{"num_hidden_layers": 10, "hidden_size": 256, "num_attention_heads": 8, "num_key_value_heads": 8, "head_dim": 32, "intermediate_size": 704, "vocab_size": 4096, "hidden_act": "swiglu", "norm": "rmsnorm", "norm_place": "pre", "norm_eps": 1e-05, "positions": "rope", "rope_theta": 1000000.0, "rope_fraction": 1.0, "qk_norm": false, "attn_scale": 0.177, "bias": "none", "tie_word_embeddings": true, "parallel_block": false, "init": "normal", "init_std_qkv": 0.0408, "init_std_o": 0.0, "init_std_up": 0.0408, "init_std_down": 0.0, "optimizer": "soap_variant", "learning_rate": 0.00411, "beta1": 0.95, "beta2": 0.99, "weight_decay": 0.038, "lr_head": 0.0106, "max_grad_norm": 1.0, "warmup_steps": 200, "schedule": "wsd", "decay_fraction": 1.0, "decay_shape": "linear", "final_lr_fraction": 0.0, "batch_tokens": [65536, 131072, 262144], "max_seq_len": 512, "doc_mask": true, "train_tokens": 723200000, "max_steps": 5784, "dataset": "wikipedia_en"}
Each number is 128 + 32 x the weight over the matrix's rms, rounded and kept within 0 to 255. Layers, rows and columns count from 0. Numbers have three digits each.

# gate: layer 5 MLP gate, 704x256, rms 0.192, rows 236-253, columns 0-255
# up: layer 5 MLP up, 704x256, rms 0.199, rows 236-253, columns 0-255
# down: layer 5 MLP down (transposed), 704x256, rms 0.182, rows 236-253, columns 0-255
gate236:095174095136181157172107102098054068174106104082156103134090156108115106117081117169136185102156170110079087120109169158157142116133126135137067111171143147147119116102139127108060118124143121154142148113083131095079155109123058122127179078155113165133068130098139120167117125130182109139095082183145125112090120130142083139194156151185147143151171155136165184140153132053098150109179103183106085197122191151168083202126097173218140181172100145114122089051192120129122145156140176138114128058149091186086138107099135118125160117151124066153123113130088126115126154136100159130115125121125054214138038069086073100103156122129115102154158124075150110102146104105103090173059170178112185109112178127138110099165142149136096104146115088057130075129147143087122143119140123
up236:118061144114120109117128131173151163111125138199101162197163165101120128166171079098115153148101170094093099109121182132088138058093122062157120154163076185197164204114091128173128167105096130126090137102134167115153127111101082168121182125108144084059142089130144150091124175133196143167134173177187115175139121134102174130069162130140163058068104134087127106078194117184135150115087147142117154172139075129099097111129099137109105133139169143153173163132136101105127050160171072133135130182120124065036134112130134120136142203122120128177102167154130065117123101131127124124119121088112089174149121174160162149102104106121130139104156044077130153112142100145119104135124127129128108123118176167143089160159164133103063083120200129095144147176121159097161107114178139
down236:088110065159148136129123131115050091170148105117158045103147119122111191127191117199159134160154085164079091144116163091147133155162151187148147084144121110122131096150145143219099154185130129133109140054132133149082121134140140105116094104125098095090136153066128094118109114114113092127141128161176141149169074044163131141115176139121175171124108148090096089134121148111159122084096136190039165092108135100146088153150126133108171126137146135091111111100171130138161168169121099167101135113130102160113145136121076165091113110140138156088152160125088162154155147149082126049097110155178121107118102116140071103132123120140117185120143120151110126102132148099101151047103177113133152143101185097132143189169123124065201183129127117155185126094100132116109159131127081
gate237:100051162126126072171093169073130067138138138139057131146129146115082152147121152157113088106115139100118111097172141192116197111115140148071124126124142114157124129102104132090127130132157150133141094123120161113105103154121150112117089115115080153112149154144123198067155128176170126080132120145148189165072066138102175111151125139112088179152092128153121130065110108080184201178080081077128189148148110118160157171089150061066122136141132144086134059179158086113136110097104139168181111109091070152118104109114116089117136165134096114124109098111150190184143122075083072157137189119117091196113193169120151115107068162154157189115186124130207135114166136146133122081086171124186161094131087157080153099141174135095146144190128099134147121170111112190100086091066150
up237:132128110062117107147103121078146103131119160152152099140209173143085094150063108049106073123145183120108149166166214101149100106167140118137167146125115082113130110138100137111136198110125116097152190169155121102125163136174117099147098136144117151120121172168151159123102134167152112116140128179094173125181138116176155138137195160173143057063151154106189089122110135147092099142151107060100160163102145114090122031053156166110072165090160136109103152186137150189081129118143133108124116085091155139115148116201124086090096168118118122108077151114134084123139122180186179099126167167134089130124152089079134120199178096144159152073125189150082114148129133132119138119117064101124100112134098144090052161143175122158159149129135132126145074073156175164146141117158141
down237:182153108104070134139162100104150136100071110087210150137112089154181139119094102132161081180134128101100164208155111146139147157097107153099138126124177121099113116153095115134093184112157096122157131134126147091118131130124204144129148106115091072082075151163112149089086156145171142107085117137145118074108118100121154078136146164100106074160130113196121131158175147197126092136166080119088144079122082158097123085144065164158135112114136115121148114144089112128132141040051105158071163176133086182145170129141077118132126177123086135067182098136153089053086079113115099134133085055121124101154129109078124149179152122064090093093069169199120107098131027105093098112120090159169022160159150101191123180106093079127153185144124167120101142086132125178162172200168108
gate238:072204072079069133127093073105129088069096132141121176164101101134158156139123128070128136116179125239117126121168137143166167100139099159126114152104123130130114152102142118164096131166150132085080108131171107084066114104137130104120111078038126116112113100099150096134107142148133110106109124112077127093162102147147112174171126142159124153118148124149114174130157093227143125171100193132112087175067145125145128148082116146114117112162135044132145121119117136114079150163065118114188123109133086039137162191167136157121106178114141105102082119183091146167076078158174179120159169117095178128139113118200165073109122144136125090125163077090210100117121083107115140123095186129123146122137134106143121122160083129106169138162098115104081098138097113168121139157141132
up238:069113122139107168123147108092136090129098193157152143094124099154133170071106109123120157153125168060128131137098114099154202148112114113154141179119136101150132137099168106060153152141140134086152168131158136104132163203131140134166146118070106090140135109100168085071156147127156142111089125097069114115099148177099149163175062087115117135110103126154120185166119156135151180142143117141109110179133123129138131112122112101165120195049160085157111059160142115060155129147072093140111084145111106086178151143115136095121116133148151162154103095172119073100119072148135173129160143119144167129104127119184145151130067113134108163186149085108166170129138106057054182137152146177173162136165152079162129131097143156182117088141107172100119175165116091170138121189125180
down238:110126107146135146129064085205083198097097139117167149157155146097182173182168169112082092123128107123112092096119105170118076133114157100131084141145159141163083093099117140133135158098149108036127144125102077112085094139103190141129150149059124129172130092074108107124086147151128129087152173160115140121092138099183138131074149146095185094130141164098118136111124157133142146106132149176116055111140160124093139106097121163108094120094106149069126072151060165097158129141157091069160124055142120130159169132116105126160145128164176113175127054161123121167136079132089189102121155129137141134151110108120168076084081098148160106072089078070115184152126160121111166144162087048143169150141165139141143150069122108149170142058044154077103129125106133097171106127051102
gate239:104142161134179104132142117073134164121116069161119098141188118166125155074138103151129145150131142096152130160103106063099134142166160099165151119132080112137129118125127109159161121088148108146194137148069153075176151089163141152138122126108084103162126177162122106147069040120132118155104099167148170027115106160112108135097087158164102127135125140132147083143215129140137146164196166255131110140140090168140142102172165170141110120193138127118097068130169123157104127143098067091182103212148140097155160077130107129160110140113196114092099116165150056097083120133134104172138168184105123105197164164124154139142150077074112142152100154102142208079124161111149091101121157122127154118133175076111132104136116088134152178127117121120156140079188149191100042108134122
up239:125139059209143073132147065100161092167162095145104169138089139123143176047140063151125154139115161112226092182124168142151048103140148132107102171125102152119119168163125124125123085104141124125142229101089150151081103155125179153085165146145063152106079145121185150177123069118037163068088130132129095129157165130131174095150135124133135161199079139131139112135167119130131062139200127131102126137108093146154152055118115111119102086121114181148146145126185154140069145107127148107110155140178099163168161109233127135124132128122189119096087123065169122072130120092098113172108159091096127081156069118114149123146132107085160096099133059101095182130107113133145073128095142150085119108146105127128191129155134157112135076093151104183100104118159116137106140108102119
down239:133106125111152162154114137104111148079119130155133104142162187063077137085184082105147151112096163116161123135146147163131126096097107135117146163187154060092090157089092130155165067108158144174132143094147104081042131140136150099147096169150098159147112165103207135139165149141091079178093128130097091200110148093126203082157109143135089148132154149108155082174138143149102122123083041163151132123178132138096169135107174096045143125126073171130152134159148067169220112097125058122142143128192131150097163193095186072114152124151118085189143181134098162147109174087110142185125098075118129129119137137085089140118155130101158098066112042151137090141149141061189153195125072053111187141136088110191081088169145097174140164153106109136157161138153178152077137074094119
gate240:099133060121101102154128166141161108129146084163086160107088145106131105119115096139138202139170150058140165102089121076118098072089137143178115090179155059155165152147151153114136167122106134145134130105132171101129117137120184152163122121069123109084187142110146089128114081122097063108142255180139100171134117087092151141146115134127138109183177121179100086143124112151073067145194128167168127128106086110122081175164120116123102108126176193178099126150183110144130145088103157155086125137150059102112187133138131116111157195155170132104079125175097095106069143066113124133141080096124167147108173127163136169151130105134128126118171174127131171125109038165110099100081094183176127138114173149124121161098165113080092150159128076090093169113085142097067151122112115
up240:105126114152177131137174136089117092187076081086126148143037150109181078165092119128155124119153057151173134144154123085127130135089174110131085134117190116064169195132054156134099145110146138052164164152146133148087106092171127149098127137118109120130098141103079090116108109146114120111074064191152155138180112082201085120170174118108136140115079133120183115115099044116144181111105155214131151104157180148144112168130112137179134081087030096155134103150108117113102181178118107059161097122121118125118121110098106144142162075209110171135173065102051174076185027086092149110088178133094113087151126104086147156192089167152161101155100125118170152189162144203141128177131149109095108029148101055125150139170126124085111152144169175159105101168111128109135104131078172
down240:172135188139122122106148189155077148189154157133098093152100117150131125101099118166083220150146096130166124144097152108135102156126152127193138124095139134135058092155154241161104118138063105194122061157083065132098124132096133080103092156208097156181100078126131159136111114130160140079150122166136122099171062086163082052115100101148128083187152102094119118141123166101049129111149085188140051142174165113140132077098064123174086110105169157185116133113181128141134140142131150116166079151167055124101188094193025078112120128126118196172136088117171130141093090178105139143086148064100105116112175135121195140139187125191170040144127117133183073137176126130178140113106137177100098139058141135072091122097120152078174126181142129072178141158118147115117138152140133
gate241:164065173102120102087166129149128129124149163139110170172106106110133105075094144126077139117132095139102132109090120104102148099101142075144121125110157179128142139085130134114128125137118111153127137160071145083111129055123172148130096143103135106127114131109156158146082138121180164113085143125154125209065095153063118078155130060132149148119101140087077136170191155109110103082129075134123138075078208189116125115107117115100090129125126101140074205184132147186122145098139133096059147061130116166130107110170093144074146155181151169127119096087171116132079161169203145145144168060137169100123128185167139171135105140105139116125107146132070129115113160150178055083192053172167163112125121107124100177166111145174143174096156147138151127109093144095131127159066072
up241:151138107110093155050164159112087093108134117157142127157118104124163082104106141123152158068172115103116189079132111126133172062120140114162098164108141157110115065101146166188099141099122072179090136095136166112159084124098167178151123130157080054130119163094153110152124106101141121087137134067143165136136103180116156129139117087137083088127151139148103076114079147106172130143119125150131180102092135177137149126147180143105124148115169141132110122132158158113120104097126155210106143132167085219082143155078101131122170146143146140139052148141144108146162117124080089114189150097102133144120127134118131146095118149112119168132101189170095180071140103124142105168109100142098150085099082142106200167170123140125150104106132142156076094128128097100123116164153150
down241:136124078085147119225141094095175152169132129111143083190133096108181073157127094123121135178108101172085156149127133139109086081168184152127083118170146131156081107154120111085140111106156081097072131152107144133136117129121133096108125172110134151083116145107104136103113130138078168103071117147118131179086175065115137107131148122106079094120177119108145117136124141104132163090060130137100052139150155105118193138091166165162155077119131108162141087110082144158155113135186147108191089100142113084074120115185107097094070136136138151174079141202197093125171071129121107143136146116124092161128125113153186141074088153082123106147155100093192139141133093112123201158095116183139145107100154132126136124108147167105145095092076108112109122121141203119133136155155136
gate242:083155145171121096099152132113110132155096145161103121097114122124067167166098074117159184178064104047191097059130167137098115094092106131128130138099100179158179117125140170143194142174115117161149118100121099142107143146115144116113143133138138159147086082166159097083163111148092123108140093073145161134107143167124103153104122127085102155159127156113122120132177162139132159114097153138119122103153100143129109131129111103104097137091104161133119112129075118175171126171155105154067108149154144168116089187072118166149076111105171100129118122117113131108131137092124054142095102102141150098149159159126117151188114151092156149076101133174171124145160110167142119136155112132063137144143139159139148203171148116156110130099138088171131139116145125085081108156152174
up242:100152193155163115147147144095091101095151187118105125146148182132113108087070081034139163161149134156155160155127086166101081155138110148161127144109102183077110123115145159100072135150113117132114125124106144171101158084124162075120117128142077138161090090107103146142143149101123113164162119144160148126142162168083098135138129142118085109101096085160115101110108178103161115128104144116111095135149100081083165132114161138147158094126120125144073143109177120113161115147086084097127164046087159123096097178096156121146151072094142074088111138145216163136110106180134139104135150113191158068108182168166169104089135109086214136133103158173065147066111153109155161120107063148162038098084141152111130103128076139132156153150123141167146178081134130188141194109059149
down242:085140123087160117125110077138072087095145074136161126185131132106100096114205085110127076108151122097182166186105113110110111132149100128134140079119124114098133116172103142076141116109094106081116147105164113225140105115107127183154089159148178120185132110124080059077077131103140074085129100125065087176155085135138082110100120127095170076099099101142156120088121098131119086079063121107114126158167064111134121131123158113172098107163162110097060083152137112112118078162188128158139139150080135134113160208097126088104110132154133161095155092020129099129144119102106113143176146145113152088143093144200079082127153164151202158160151032166162129108110184091144103127070126092138135140122124162128194055167038085158117119104118156120131169134125143130079167142094133
gate243:185104112080111025141128107084181143163108134224118112097126110118108091134120133120137154091121097138162077065112113101170136083060164145106151195041156092133191084085084039137164095122079148121092159122102161089141055075152150092158147095099196163134073174091113133120166135134137180176135151145078183117142124118132219138149171089172187102140124113137098127087172084103096120104107098120158150090130153141138159098159159083155153101124128095135145135142128121087120142152154122219097114148101091071114133104126124171084153110107130119130151072194134090110109119093255159152137117114146206142227171087136135105133145127138164089161161083121125125167075163082125124068132103138144141148113135221127118154058077131101099161111086142127069069104076135092120174186129166
up243:145132107108148107132103110178117136127134123103079093151117089134163147078112183087138124166081155150056110114160114141192163024134130147111131176165161132131106118108078138141104132052126152115193096111150120131164079126185146075133111189116148176134129197107174118123157123123106153110124124143112172066103154178110148088054171131089099093164085124135103128155139188110107150148153104235109106106115235089105168150081089105110088142133148119101188146101094122116145086160112119132094149094094115093104087198115101092146142157134101197108175133137141120137192077131113110189186184160197130169134142123171087178078121115045164094182101132124135159169096081153043117124126181127192115157185111077107066105132135109072086142127111136101134133112146113111104066208133117
down243:097124082091105093126159121154153121105142052128109122095105159154135184111172130130168158123105129146129140135065090128125103083114127117071177158081078098097172088111105132094147105116115127094132130203107100124095143123117169192120122079137133215143096141142099106083126103151123180149170075171183113140074141109080109113148055045092152096193086160106150194136142103093121143140126087127167127090121123121003169124183126104124154174067131135122135111146135097141093188147136178114143128148070082138161155128102141124172211129191139079147206131162097140089127173138098101179073149143105160158106130112066164094109119116235170120174106178150161149108118045131122205124175121138156165146071080149075072083136137148174082172110122153150073088115113167114155055107127043
gate244:099168195098104103125102149113078107117095157149175129144097086116116133174151128099095125113138065144102149124076178102175142153067184105160089081171188121090104116132148186116077165157099181085125131154148114161163128131144157159137151147169185107118149109089149188190118147058138093165115148093156160156155081124120133124131137131160114170139116119159113115154105131157157123112123111095090045167157129115128093102066121086191079111140092089088091123101145110077153155160159112127099143077078120127155175089161100148187116109174120116147093153136141080126225115161205103097116109121142106126111128091132116131097147114144087149086115165114122109161064136069156128105112141163142041100094158094118160159142097139116161112127129091107084155125134197063114082073099138
up244:131168149158135171102199139128113097088118104111138170111153116131117126116154138165091066123213142095109108104065137135127140092175118159132077135129102145119166126136138129151109121072172127172147169089153088148096119144015133137115107138124170163135113136118145145122134171168134099153107116155120148051135116139128063128110150115123078082093127051164161110123144149119171111162175171165182105196139117165131167122087156174135098149085131062147065115157103130068142158145144122120121121079143110151069160143124156121106066136086147124033151163071128102135154126100148075151072153117097099149111156099139128124151126127122107091165153129081087127165104111079152128117133127098063151158082133163138151159098095138177145102135149084069079180166074135098090125185100143
down244:125184040180111180186109116102128062163139165129080129127197114129114071092133108108108135143122123103122103080084090121208101058119103094146088133172154135148142053178092146149154143128128096097159072103172118115075147140120163148140135145100105154178162134129096124099149087096148105139111147080166134140159124127157127108105164103079104085107121100145154163118185155173137162127081093097103101186081119068147176119150165094153165110110078177086107211118166201155092127171162141171188090173095107127120082097144209186120109095118079132115131151143167151158138099112150096152150183129128134148112093109070129108085141169057177146201119117143126121166119107096102158151093143125083120118106098145157128097157085124149120131122122073137216107083133154156151190145156104
gate245:127103091162129139135126110168155164110129106176155134099158133170142084169103151177104128126175133148112156144139126119126114185137148114079124186100165155053130160098107142123087113146151073134148149115131147112152141102072136100126087131116195084131113115108178151083128118116048137157083159121199158129112113126163139121192114131131127133104150135122124096078141145085154162161130156170132131114136080146107098134104094086116161102156124133085099114070169126107143136146144072161143138124133104163139098154165107167187114103140129191084103129155132098113132149106121089183120112157132115164110171097063111135067071104110104185102203136123070117145099120174091068185096141112108153149155079135120132129160122120087119108108162105150150138114152125131139083092135183
up245:166166090151158144124110139156144126120165123145137155091154175131089136118145165172147121126107154090118126154160094155133156164133131093098145108104104202130110116145154131137122128160181119137107093090146095134101093138115157122147103093163111150143157129139136155110119130063117155157073181087164112124156093094087150087079062137131116084109121186108148058106084140140211165097096113139144166103144132149138145192128087037122153131110100114101152107064109090166150108147154129087154113122138109159133151129123113124185129119103109193130090112165144111151144135171163107108097115103140083073137129104073149198153112136110056164154155131135086126148059081159095086179106101163131141161189131077199139067133202113119147158102135117131094091145168127094161159143141130
down245:127132106116130073139096187110108130178096148171139140085129110127163086152130106050133087130150132096146107148096132205139146087116094148137115137108129149074132157142119109114116162140084110157103102075075130157076133066140163122133125114114059132129142103080080163133121154158132133112139157089071195097151118100143110136178137108121099095185167141100131162138115123161095094150112064133051119150073113139136171168131183196141154124133087105102143122035141138145204133114117141089121096141134092127161148122165130095136152121128169114168176184178138134077162192121129103091084131123205101105154176131174140097148110142099143150069071132133102132099112163169120167116129097163126135155217107089119103135117122116175076116117118164109114162196112096091058123121126115
gate246:098155111148150170108122111128143104133167145150145135162110150090164160146111106207150143096088100064143124076102117126111156113119106159154141071161186100106167119153107139083164130099102096145105089189102140163131138192174157125143131187076162214139127085095095102156095104117142151157142121198111127112170071160136103106087180159147149132132170109117112132098175196128163083131110148155163097117115061081127142128104130153111150133113121148091101051156098145073066144103167138099146112056173061104177189105093126147045076131112078089126111091167196133113122111109096198148104076088126135137061124173090121169092079073121149057112153070152154118128140081088094107140198113092134093146064111125154139093161141089155112175127128111140152148105133108119081071135139160
up246:131090083152085159105144137218158220115138065146144136140147164146156125108164137173140146086107157154117184062096095074167134162171127130176115165123096133112180132143136143133104164105173131069079124103098099155157164071136181170121112175133119202096152131111192123150097159076097092112159186089149126054176131139139070112132130145103112103118163168131122171132155126190124176120142123116064177084139155100120165089123145125117108132143132071094131099115090134151178172120175089149125202148096150139146160148148103123112110134179150110049139187207113148038116095137171115108118149091160159124130111148153124141134104127144109164120148159143110069125085115083130158133132104182131093111100195165135182145151180159140101156122148159137103113150144177166095092108108143
down246:161174123126144065095135170102120134140165094158107134132095123123157130135158118162182111090186121131073131082163109101125129089184137122146203130142153101118111106154108128118084099146129123054089065127113119122081164143116141108077141078175147146088132142113163138138074145139099119092116065108200125150104100103106085186146101133150148067116159102179134110101153070155095181126145059168142098125091165162171107061134148170124128087162151179182105134106105120109157188132208169041175119142058178126110124146124104124069128168143135145109100128114134108074105182135123094074066173137118109118137109097134123130181160182080106163134126125077160102126158192107154155210082157070133076144167143084158098117102181096140093149099113192155089135130074155168145150094175113
gate247:080143097166097121145088149115099069201136130182134133122114110147101124119097148114158137114141087108191178117133089104135125094117134111187109184084132164109089108122176120139088156115179138151108090147132144143024159175176105090152148140119142071117091125166062135107140128190137092169072154097134164129129071169092185091144106119080106168175159173120100123108132114103083079155116117139179146131121102125166107167126129075107170147089156136141152147103070088102150113202107145139155130089090125162073141105145102112122142133110111122115120110159111104113175130112103181148090156173142120130104155132132131104157132125181088160149145097076128135161122131144109097061145104047150138154205160171065112130086141181155140116115084131134121122185111186108095166126207089
up247:120101095128147161124150115110185109105138149110122166104072095102118172146156161106186143101134119097191138157170093102107186115159161093121098183054093133113085082196111174080142112151134153200145130165169192147118072104118100107142092169169094102176151190074105131162123137153147096101062165129190082151122140156124100120124147078137156167143150153134063107178148131110103163128142129146101162119112136065150054174117111112068081177127183043120137151129100136065087139190140091085099108128104126131115136144097119126106140088114145114145102122106127106184158092148108139109101189142143136167135169082105134150124111081194118169188090087151117153084122161125164121125129131120124109111143167171145143119106194125087090142145157126123110152151100070113131067169149132
down247:161043125136168153137115138131094125161159143179100119161128145086159131245136120094110119129155089127120151091166098095101122106146079122142164035187158110131147078073096119111129121157173111141156152104163147147141092112153145183088142174137136125097156207149061148127085107120072166067179158118057119103167084091112128128080123160142149112104136103139215113167138121115149122134156129167141070133169163178118129143191158096083082184185067112144111097092093121116056109127143107087070163140111118116144164165142176102174122061097153103176096093139130135138138150143106105110170107164154150119106117135125175122152055115097120086110157099158119097123076104169131099145132136123088152099109161084085152096158153148096191170169128113078108148125189145172133119048145116
gate248:074191129181109134112121114057103115134098180153120160118063152139141135159172123171133167125160158097095125140133116127159130108156086145118120109137164158133135129079187084138073100126152098108068102125169102111131141151120146198111118090106153093153141103125127128169149085156180147139177177100123116169181170135138198151111165146098176102098123105131128097149134120180136199100087153126124151155119129104120108183163083138155131156199119138117118127171150147131102156126183139122094175111152111081112127121163116114133091118097082179126182119102162115188129105146190119124153159056158086081165138103146163136145144092120137115174092114115158163108062097039124122107120099095150126174140140196088168154109140103137076122116132147070040183151096158119182140082127137
up248:115108129141149129169164134185128091145110108148092114159075120109075142135134096115177162098147118127134091163159168139136132090121166099111089131071094066122127085159120130143105134111158163083128163128155089134164156148101161166188166117132076101138135115145136131107100115139105143084134120120094182148108119152148134164162102125088167098151094105126063154125086130127059110161117097099155145151140106137109141171181120117160091138180148167166170094131145158101129166187117103144186152141114096138076067074156151176119100117097038105138125118124144094127087104161088126113154183153152127132152108132147139096097115093150150102070127144093154123118115144124073114127098096133159172084104108082133127116128109167195121136172170128078144079193112161147104112116182134
down248:124140156144105093075121096131110150118118092100189113085105057142166188142152187116234137132152111110158196133115103142111202142142120146159177147122142110123158156171146093174087111160115101079130104141141114175098097107104099153117135132161136148128099123099116099122073088119133087114170110136119149187185121102146144102126188104144078143129157160079113117128184094043120094151126113106116105133108086129118197166147141109150191140135101109111202131114142140099171097097132130151152104184152103129137092074145169060121148092131170213116126114092105139116132105126195166114094125142099092128131148062095076041163152035104202127069128103160094131160169141111151137133103121129199086119164168118155152111109083123170104132103126116135195157112176127081135098103132145
gate249:114177191101117137113150162133007147138112094094093109159154168084109184158128147177090146108117170123175162137129135128200135108165147115083180177064128113099105107168162157123206152134092157174194129163107115131193117071089089212161143139154119118117048137091085169148128149131077172162085129166117158151146139131134114128107087161129104084168171095070125125144107092159125116177089156129108137093119166112159091134186146162132109087136097102158123078104103166094132091171117153149110068167162184182105143098152157201116133107191130174171126084077078145140187145136075131095156115106129186099118182120100132082155143147114185148123122147124116073117157148067139176134118119163100088125172119144137126096079150112139122131168089125122110182137120136110104133081110113
up249:119084162120175119160121153143152153083153106161138115152112124085153166097153114146148095226083138099147151164098156103119194106129108112083140140139157061151152159095107098077203095151115136150167110152150139148115142098090115178096144136112163146134107111138133204155093100081102111145166151127133131093129129123084131117137115131165135164157157098066171119178054112070036182130140077145140116103145059099095137144147186107098153135161110150092118103022101192110135146153170115163126115106163149165164109158132145094142107092162167115121137118089178167210109167136111046159069082111187152110096158120123148107136123087143107187098106144080140071099168113092118079118062184134180154023162086049126150112120162121136151092134133131152130114122114106163098119135063106
down249:132058081147132099167136148119129073148118116117135060129171133211142200084086070126162126163118121145118162142129143056153211122110145109070164118122159120139165108138114080142088118160104033152150107141085076190164102108114093119118112172128134093135182138189133177162153116159068118153074079179136225140075128127213143122117109137099190154109091098159131166177160090119096131110144137085118153118060046130134158125134093187092137190074185082118118117134088159135142115138076143103142169190125110149151113128134119108152105133141126113077089124131198119141128143079111083147098189133139113086091070117129143171173177147126070182103163155180156161129067104136135076179132107139106125070063203121091110151102076180107148089140090099118121146093128137202162107164119211
gate250:132134153164122127147140146097143085116127106146124128126104082148121067129153106161097150073114154084096140144120108124104165105119151096170098142125144110113114129140114113115131131113110103143106119164102142089134202104107159155088124102145122118091114142142139160129130115156138123117104084141185118155119195103141127109147089100099130162155128157156112111111152043076113151092152118148128136132114097155152133211101131136158144106051130140111120176099130149081144136128192141169146094121131099132117161146194151172154125140078093157119123156155145091064149120164153135112148099083130095173095088064142081096110099136094136119173133086142105090156189103080127064099126165139114151128113155128126152122143113077083078118136147117134111094117136085098100125115116080
up250:120093161148154082131114109179107160148091071158166156140125078167126146131081125149084082085126126094149071085106107118117121137184096117153133165170162073087157134119134144123082139179126095135057073113116145116140103138172174133119091139153128121109132149120109119155149136142176087109168165105140115121143152146140168151101150110152050094163106111112153112180133137114085150115139161146145114153107112183146108131142109133079156111087198122141114119065107109096082060129100124135070089134137112128118164176155114098165064145140126148154153154152096102101206125121134099125111154135083109152153212079101133110153125116125147121158125192099149117102139179173074144084128127115157103111155113107106163083126082111117150186089102073152135161131179124084071093137156093
down250:142118151106137177159128168152049101124094146074098151119137095108100078092168081135158098137202130149149125141181143135097133124114140117102108140152082127149132091182131115086171130181069118141142071067144114186122173179105092188146137166118114105159092090180108126096130137145136091165154163102118127201146096127096139160114163114080135140077086127145101147101124172174149143095146112092082112174130112170112106033121151078155095133176124151127202109120135155142151119153118134075117122132121157168111125139038117145161070132125099115108138189107161100154112111168106173105088127162111129117103093118148084138126148115091163188104179154169056122103146142175116088176136082134094108106127133146150169126091143156172117089171136077131117103133132142157112113129121130
gate251:096075113137136112116100089175134129148180165171119138125136126163091126150077086108054155117130160116143162162123150163151118071166144118083097111083052162137126151134129139122176086193110154127132098118134147097134093158128165173119131116116099181118151110144097102157076182121136148111139095153035096117130099152149119094156058140164181176138147093145108145151134191190095109151150081154186086168125135109111104160209129113132117120141115100173157129143134149141149115123106127122147104150097134129120161152139105148156092149084175102170116076191188163140113081087159064140110099099142130155128073153192150165158093166144111116136169096058171125152122050125091115174122169141095122115134093043099141116093102105150155158147121134179127136086158138107161113112145119
up251:119100140100155147095172113120134087158112123108160151151144113088100130108143157149155144170122153137143128122104121147177127108135114158195133120112111122096146102103141174134100110112083099135186155185135110153136117119127123120134075086142117141171065155169070079153139094136156101220121130118112099203105098110096150109033158155165185079133142116120168158137161135121178145134154100089138088080077089148090141134101151135046100070110117128068131119123124106111116171156088166115139161152178112120147111081101078151119106124112081124129145155101107159131085139126135123110128109178110119122139140125094147108068144068133101144097157126134109108110084102183141152166163109080152109125181088207150115146148169127138086113145156115181122116152126133149145100180173138
down251:122085113124122101154140110122137091139133118180089205171104164121123149107117127139173115173146071170149109129183116132142144147146094118139112182162189090105119093148191096148136026123175097186118129147094159095137130126179148099098083188113088103114103134126139127129142150128113168116184156098132113112090115048119120113090168078166123161144099131123136129145207133144158120135138127080133109132129107177144149104116099055099125124109124132140092132103137139118157131135128107113069133198198070161143132160113182094142150101169071177153098139128093163176167141162155114120174108100102113119108211167157128077118169117140125144209120073162066103097185064106144160115134137120175106146146120106115109095124109145132129161084114078124146082085140167146133126109139114
gate252:155130129162134122115150092148095147093138107116113126126168132124131108101144119151101098181117144126133127109122100110098111149120177134141153157127161151110146091122127132135172106138106167139117104091158103109157119086110114155102129134109140190146131134126122149155138127123144123111101128118111142138159091103091127140145129141111126174157134125159149067139149100127152154152094144111138119100120121096106102107146116115112104142158142108156147120147070116112122146124111133160164147130161168090189154135140135137152139127121138074129110084127151076160148175137093163120133199097135151167112146096138150153104120185080090145081141158119124125099122108129182154139137155134157125115166098083124123145112139140154103135137143116116168091121099154098102130114138125
up252:121152131102175091135115120120158097148164104152144149141092111126119117147101154149114131095129071134137147135180169138144091079195151075097167091131035108159105089072123119117147128097107103143157071139122100118072090144136132095128164160137072123132137148143136099126119169155106135142149116139178079097117133164185155116138170137118091108109161143143077173147125117155164136155173141121136118101094195094107167144140121118141130133093099092100114151166135117143107136126145110098103119121105120040123098089158119142096147117067124172127103172133184194121131133119124128153146079154161074076119163123093133161116114105133132127151151089114088150167115149140083141139142097106105131154106148112085151121131153147124200160136093090134117194149131134154123143155134091
down252:109094098133117147134119085134121119102088097134151120099143098121151148135130124122101150131152139113099128127122090130131080133109121124169111103146145088107114130125140159113110130119096162153108136107125124133153120082106124127139118142131128142087113119119111099125148112141123138124115120122145128142148126132145129131171086129120126150143141142150128147130132145148128161115134118145117173129101111120140146126142120160141122134128102149078142141158154128118131157172141124147159116137154138133139110117161132095153125107134151122122117114136170129147099134121135149131135120105153146099119141137126146147131145163128166160139112096102115117110125132152131132141130166153145129104129164119150149136142149114153114127142159132121140105106114153134134119111127127
gate253:188155152148128142094176120087105112190138226119160112115128090095161113152101180088138091118101121153140115070128064072150102104146156076162098130120133168131148123149096104132106100128092160141150126146142154142129110124083109142167139147106170145167183202150169120137109121072181071124157109122142141077154156105162172112104143112122161131124081139169096113124094143181101113170123071183094132122126144137119160124130099126172149079124091112177132130107096109133151145178082107120173083117104188118128155124154148180158148128133161182166150133138154148078137153180098074087037095159142111076132121159096140085173164177118149136154102136070127073112112084209153149102107140094108158119088135116151108105121109105127137111111175166141159156108095149162149163102152122
up253:126129165118132206126128129108160122101143142139132099150153039166092145099141082127153101087169164078114117139096093138141121161175134188128135138084169114136149106101145073141124076177164084152127118128108134143108139117106109066139087103127108150102085111107127127155143124142096156154114096116125100126161187173113112146159146118207115125153134158165100164151136163094126131085138193096080115066134083140163184088124167119132158148090118140075082067155120160071128055126170131160109124151130140105111094113066121169050135170163102139164106102118113155115143183113079145139130138122139135104156071134149115170093154131117127171115180134102150147136117063136121116129083153156092113117160113165092130091080141166103147154133141125121148181160117145159091129107154109
down253:117124133144170136098047143125146092172106129158137084142098095163099108123159127178149051167161166097132134178099192139122111129154195165101123101138155156144162137112128186199167128166157133119059166197114110099082128044190131099172087175114109134118104101164139071087131164154139162144146114138110122137105167163117135122130156131152095125087157108086069131143176110144079131121126142121111116165192154148094186098132101104093123126118084123145137041135176090119082086109108133099135123112123148153099098152061145131170112172146101179069136155156062146189132213091145132153121127104082143096126156112185136130150111155124123105134167123128184200150134125148131126130137172129103124127124047155061067070151162136134091177097104113086119137126091085091107074159160142